python train.py --init_std_qkv=0.0179 --optimizer="muon_variant" --doc_mask=true
Each number is 128 + 32 x the weight over its row's rms, rounded and kept within 0 to 255. Layers, rows and columns count from 0. Numbers have three digits each. The size before them is the row's rms in percent of the matrix's.

# layer 4 MLP down, 640x1728, rms 0.123, rows 285-318, columns 1536-1727
099:145086121113162136090179106118108143102136172155141097148130118102087095169127129097106051097111121115163128155125103131116173102126062177150106060157151140144149125162073133174088101144165113156180159108105083152102183122071208151100102167169089112084126132140202097139152184211129135126144074097122151174158102178094124173097043132186119117060162148155129144159105101169144144120083147114134125165142114110067162124076120109108112169084148111092139159109122112108053170128166141085098170124089130098107086127123096125156182114149144145111141148108213171115179181154169146076
104:140137166083151204136178172145111136132062193123156137127123066145136194134125110120220105181122160108131133130094147150170182196127092111153104158115106178125178078143164160120127104129138186147129138126170106165141170066102132158120220158141122137173145138057112149082109137108128075099143104172118114158183125174159139110069154097162163154130112147119175128140168151062141112118179160186153110104165055148124106120099052139128080157145171150103093157058069160131164143173155127170104118132117141107139142126145083156112162111157124108163145165113173100160124131188083126158
101:110175156161125118134118128112169163163118098095104130156196134153110117109129136161083110080139171146080122152093118166136141139120149120135145176086143113162092162065172129126136061131094143095127124140096079126139223188135092137167097123160141125160078213139179135087130168140108082153100118150167122195096089153114104129136124139147114145125098162160113102161098144140082140101112107128104134187115115151102152097169117137162171126146063172145116134134151161150167077101167086096168169145179140132102142155107148164103155139131172127085118087162080163142104140162104157090
098:123097141084124147131116123144150124184110113102148132153151088089161097152130097127105155139127120192137155174131111115140140145149103118109143123118107136084186159142059127128165119143152090109137122058151079103118074137083133159125109123149121126117152094040044117152173104067144154133145098113131078115165101111106166122135148158103193113151202069094138118087134137100095149178151141110109091191154169134101114103134140129147095145166139128154105132166186151131141161157088118120094099069124133131124148160104125146136100098182171118092131145077111139123136126138144135143
106:097143119124175123113114132117130160135194159211178108121175090145189138098170153088084142119127134081133157125120122105101117152152084168140115105149129136134145154075138085106103089152098107177116176117090158094152089146135091157118108096100105117102097086152084173088100153096129121159106143138154073152174138059101090058099136079161165089089131096098081163121118132131154135113071160132115132167110125087165134145105148106151149102125147135170113120106071093099054124076081143163102143134129087149147102141116125097059092098174126143108195109150169087116142087133095150144
102:105155086158057171127122131151171152086136177143118143122114141167131121119180158073184140138142083117108112131142106129127147162101145124116153118140161094087200144174112114138150080153140198146150130093112134136114142079120098170069203116138053114127170110128118113134107085146141171133157168141171182094094173121147150151167155192112110153140110116185117103113175121126126168096172082121116140150106092142102120119173152098103131131104158183165168121143158129158170131115091125133165088187117122087163148161117111115099167172152141151119097112168103113065127092120114066158
100:109150099124119109112183145124155148112174112080140117163113074129086125141134154153094124137086147156145110105103142133111100149102126098114171108151119129116098137134073158103167098088120156122108122132204095094101137175144115145160101127147141139174106078161116169154151161141132115159087197164118068101077131125194149098139133098166127112125177138149110104163128129108117110133113109136178097132115147142092191149184124133102123098200165164084221142151155107107102117095084117125105209140143152131169066123132104094144118126127132142116125111148080141121131108092108093183
101:096175123103115123112112178115136148135074165115142129097106140139079155172222164125157118100100163083132136125170163120120175172036104179085151122102115138153119150166125130151138135137097171090153154124182065165156180154133131157148151119116122124148076163121134215153149133152164128167127189106174142100162168127076131098092128139134097143045166112076165104141128062160122120148025179098133111107117120138144102096137126151130087206177114164111144138143176106122099158141129129089112107171090129179095180129189107117057121149130109104172132108199132126131080110096062135110
101:175207157130142116115129103167089119115172154131149112090111138151101123141129177103152119087045092159084155138131194134188149229123154107128125085090126170200138176160084167156110105048192138121105127174173109130125097159139183129118112153157116128160116102073094105144146141090149120121116131170167100114125100089150133090134160090097134083127136155159083033161129132121163072126128120160181056084119200131060117133189083088175066151117092147116087148149139128107107131054125155106124169135073116125101121124141125138141117119101104143121086111152113150097040145086146138087
098:123134133161117078133117140160123089125115125149107182157123106102078151188150140149152071144056125127124132100065128154109131113126149138151159119077161183126101140196186144120138175113170129172141106197128138124111153145103131125120133122099118177108080119081113141149182159120185076164141143138131136145151132126132116150130161124084131205117136105153094124119161113133142165105119074148170149088149199133156127106073127186075073148144121171137155147128137129106113150145154127099087151131138076131137118152133082149147135149149153165205122148128144098194106128056096081127
102:149133101132165101115101093128094106148121126123076121112123115108117145127099163129113167153143150098195155177076138069114146143138119137122144134116132050114186095153161104123122103136135085157116167112145117124136114112074131166165061168103139133079087130062087111159106172146132112113139114153074142133047109168081125152131173179120140088099080147105139138121139083157116181161113076118143116140077118065123082156193118153134115154159169132132144140135086133131122097101110112103103156137110089075094073199176115086196127168160154120084112122099129150146153143159114168121
099:151166128167066139108083113129176142122105168138183106121085138110152133145127106134078140179139124162130138151133150152122113135152172157127104169132144133108094106110101079110122062087127121096173115095153106145099172094131151153080102143161151116149137128136161083134150080115092128102078125070144144157139147168119143159084152158168129184144141149082167106042155115147121124125118102118112080156127121150077164108135089148155107178125126151132125122137145127160126107147075125149100067163133202147120170139090070156139121113097132134138166111138068132178101083189177159113
098:178177144059108082183147150073072130141124152159139092146162141107120159086065137141084080118166099097083199161158172103172107153164140083146096082159113074098158117120094122123128079107081101181162134104176196117097067118124177145107100141125141093159194065082129147147115088075157194104129163190150095111148125108103150162126141104128096161174104087170106107126138142119110134100195119130120100130112129078123177124001116086155124111072144124110064157141154102146106147126134148157110128143134075084129166118170134161059105115133164137153103129165170163102139100107147135095
096:116114078110140124078184162110113107124091121142052108041148107159133160161143124149148191170120156158079159133081126156147192171147120148132157167128087162049093130165103127112118130089171125173084147133135145142091120147103052113146152120125113081075129124136167082179061133106100152087100053150160097155098135173120153129111118100086141141115138171086100160099233166139126137087148106115112103130195105127194143069126126080155107182124109146176109140127064086154136160101188165184152126099111201161115102126133108096141145139098073117082160150113141184106097143142125062154
101:147196111105073138088155132069117160121128121170143090061150112134139182163186119133107135145128112155140121107169159153118129159194058142111130082059156052146176120121139096139086084066110129160152108055098134074146114125098136128073141173131089216121159150104139083116127147119129123104119047116212136143163186132122109076122103105111091194129154129062114151101132083127154144109127107113145148154124141096089142142128182106103202105097074097103066112140100134145152095099021107079182139077168168143101146138143101058110164185119125098149157114117144112119138087143070137155
101:135132122127166066111142101055130196159100125121137164131121158062112079115130127114113117115155157106110167134107143134148117127098098113110120137187136105132215143095191162116020131149198137144133120121117168111108158120119140156103095134152081131179149097104125104100197115098121076155139187220109134127143095182165125126142136149105120108147116118084174164104155107145102098095110172097120106096095114062098140072145142066088149098107084149118090163107185090106065147063127152090113120103159139165150120169107181163127172118177134118165149136123137086092127097153170157130
101:146103086124182103119167151102102190124104169132174106108143151119203063148117151151152176133144125150096135098060136143125039102139087132094135128146132110100178141138150152094121151100157096078112163123180058168121153143144132166205129114167106120106169128095130139083193160134101098100167129126167135094174135147080148130161087150097120212143118104203106074136113062121114106132125137150148105110094147126144164123164113126186069069103151136188135087070174159124166154162105163133111099091091161135123180057121121105142090159149062136156157155154109160134093112130152217150
099:151103133115093131113107139102127079137130111124097142109144135114139159156147156098119113196132139137140096122157177093142115170107112143057105151097163106174059095114107131117148128150109087134158085134115076152114182104089099125157126146108195178127133078046199076128117069109129141115101174106100150122146126142115113141125111154113103157165107145156090088082130104111127125105096112197058156145110117042138126157187185080115138112072153093125132120150098095121139178175116118097122093100111145141082085146100181110109131104139151132117105127112065100148137135174106133093
105:118102121134110113120124144138104169131085058152091140127146090142088079118138093080199120094123124186163079103150142129130112129114110172040076089065159133102155137138062165113134108174091117092130110108168105200131128078170161122188119132146111202147124086195172097151119118194162133099122126157178131163146191141118084123127120217128114105173136117121120139129150137083097126161135131160154149144173119117093112123113167104104113128131113094107082051149146144108086128092150135113169122136115107137101109144156173158093146098133110135127144176157149112119110149204133091123
097:130123151145162138047117135133136092140137181080087082135106138155168138169173181110155193056109118124128115086206181124104143154097091081082105161120151104108114127116144149149154067164126106075134161107165182202126163180105139156119177040130162130125126101145102124059104086191113140141128154093147115137146162087134051157126092125086072112147144097153191107109212136166115097091166098124130148090161162166188112086176095113113099112094102049118128109102127171109088066183089143135115133102069130149128109079129094143117164148149111164108144142123087121140171163124131081133
092:085230132116150075068168177073103117132174171150140105119075162138114133133059120144136112140146133124050129139098121151132152112098076150162102150087127117139156212128117109126151141152123126081185131161100123106046121155125130128164204113159103104121155140227152089091199131151162109127138111093090141078081187115172120154143146151125133179171158107119133210153105170151155120179133166138118140099142086061047125158141090086139131088081126135163153090158104128131147156107115142129052140116150106174156128153111147116155117143144139118098137108155111062128075125112151181162
101:095100110091134146097116155138162105087124108128138110061152145163097155131186115126172181117088156108087118079170119070094118110130104127106161137151162156156134039152144127106125091061117116206160082115158087140133099166143122192106136106118149099095207103151103177111188092094144168118089079102141089083110121069120173133152127157156108061136153162095153120159129064085063168105085129125171135146133066188120147082176191094104116199072107131147135103163109114089068151157073133156208147089113133074135080146170172127147099076139175094095121193139160119134123151154088153086
099:083196092105117083176125120197147151166144154082142148128150144153142089148164189131116117115181105091143144131177192127169079106073131100151205179096122060089183126149147089126140078109134073142148098207085170101152126106152157113100101101181085125163175160207120094140144146096164159200118093160152179135145112157168155132126155158073144102130189116137109068096087131159129161165188159196106130081103070082110154087160104152109117164131124115152105162131161135148136152134147136132139100106147154152159174195138135188120148148145087116127143136180157113079124117093163154173
100:143134147110147172104119088146123104109194127167136115164078121118131145139136120153220157052138148087111096175109104140068102115177114144181138146126151140124156166155085111125121200155126167131116191119137137142154094174118159207071151120080095142095110156158146116122130067151079186069131101118142125138155103178131165142084165097190168149137056114142125117155085112174116220182101079108122125132155065125127126115160144111076110140088196143136136100164084110125157117139138106098109125180084115170153174130097098076086153156135100161120119109160146123078104092128166157152
096:184112140194170129060162123153187139168150066150169056178134162178150083093100109137105142093159169116086098143126138150160124171092114120164121136095159128140185086148055151140056124173093096146172157181134160124134127071121125129146120182129118176167167090154081144118089091141113205203128100160132157144119089130135163128132137120120160097109193092184091165091085127103119121145098156174131168086155049112125070134122102183125141129155086121134107086086127209110125124155113069077113086077146155115132133185156139142096154116087113139079100153156155136177124079125112141122
095:078149137132053096162155081111103075110121113171139142105101080095145139130106115096159116118213116149193113160201146103132143148142155097110136128142126072129111110091163117134124124138132151122125098115148137137080141103113136083058144197111102114145149114179073112125118106137089171144145143174114114096118163162079105145151077153164156110117118164135150156180175159082107099195147140109074106166151165116139090141104137216180127169095104104096124177175149161125047140120145102095119190180080142133131110125161145134124158137136107178116081090076200139044136121089122129079
187:140070152122175156125122139133177128155137102155135126113060125147162131094092101117126174078169050119116112132118152093143145136106158149087156123104134141122139110179134160140129212201137190181145152125132083227140070104194127159171128064101119157139110102107099112131173110154127079127211149086128156069102105116163108123092154103143172084169150105113117148108135125123094162122148118155156102135162137124151163133139128153127111142121187098209124122109139079180123107183127098138101125120136137096152061187110125142000170083130103155114143145154115130136076037172124153110
099:147111101153074149231160089106117157119140124166131071168117111100147150107117150111154158182118084131155134135101090156191101145168206115122134110101105113161197134121132077160132120145125106106106101092134125155120136199097177097172148096166160194161145153171108142118125097088163146098109145109164100122094134142152137105148141155162114147171115164123132129118137094043203127113141087111134077184094129092133159155131101137150112136143107094148178114152164147107117103171158183091131100139104119119115162105153138096115100140166108141185135120109095123146127167086173090142
102:112107129089143169097112140163112197180119126140111151135173094085141150108118140132112166079140140132089187136136139094142127142129135143133166144084059087087173121171178129124163063082147137130089093101099135151092133127095072141127151134128031124115205113102110059086114132157195134130163164079152105053084109129124144072176123138168160091113064098157128105157108142123112098056097170190123147152145186092194130116149131096118120241100174136096122095149141066122134086096150093156117168146109055132142198137101156177112150118171111115139179149089114109115078157114074107117
095:128112184132119148099104141151134077135133108210088128137093166119129151062132125101100183062123093140130110148065169156143130138088137122158136139126142167150120117151148185138154190125208145128158108105108134135182128141106109129175091127111141216115121107183157112141115168064111106090118150114156156150158113095156128118124126147189125118126119108186179148151097110161111179154067117120168146179128070161214152122121179110130126105151091138123147051156156120148137068055081109167126105127158111087134081058139107163168151104129098117098157134128140118115112081126125104108
097:112126127121102111177097157148137204077166133085141142078145081132059164193083112130125183075098123157114155105126167104094127169115088123158149066148174175141106116141128128115115132124064110181175135078112087093137078122185117128091136149117179113080161095115124138189127078067157093161183155165115053157126127086121149155082141191122123143122120141173138140099140117111088171096111149190083142066119137148093148099106136139148103125115125098130134164139154120132112161135113139124169104139138149136144214112169161168114139103171163134107155101159078091119154109125126084108
101:121107098129152138164137111135094123106100121119157061170154187110129170137164143122066077139172139113108150166152085115131134153117108167144135075101115086140163174179108127086138146140055129119114177160145114078104131089119149167147098110157093079112146107105133089116119102121147163124121102155165161187165149118075140126182097087100125124150102120123111130118086120155143054085116160133094137068142056136100112127113115110179131134143118144105118129150111106105093153052113187115143147117173176121173203145100156125133136092093163110115104097173143174160114129132079165099
098:122097139105119059122122117126128106110135118119100170131143150160125164136196164128176110178138144107109148094152067108121122149146110082165132145140163170139104082188139227106163214150189159091165185158124114174139076108118093133135102140134129098040057150128076106124053135087114109066161183136123100177103165168145130213106043130157201150176114121091115132127123137201101124143071148127160154116133065106093061096098151108099111114105143136152154134161103077175141143117127143167128099086044116138003186069140120080129102112139126196091147144137180167155123196148102103090
108:168167123102131123134053126072072110179134078156127122101096103127140078120086098107103098117110085131137198151101139087114117113132125089151070147169141101112176100141175079066171166145084114133114121116134128092084105143135110155105181093114138148149113148112117095092137082111098116205174179152050140090104197155136091072128143151078108110134143141181123089136104100096085170126101070164120095153113103075121104119127086149098161142102141089129138150168078135079180133172133162110154085085073140104140101185065125055132165127060104172122167084073129097120111113105133154131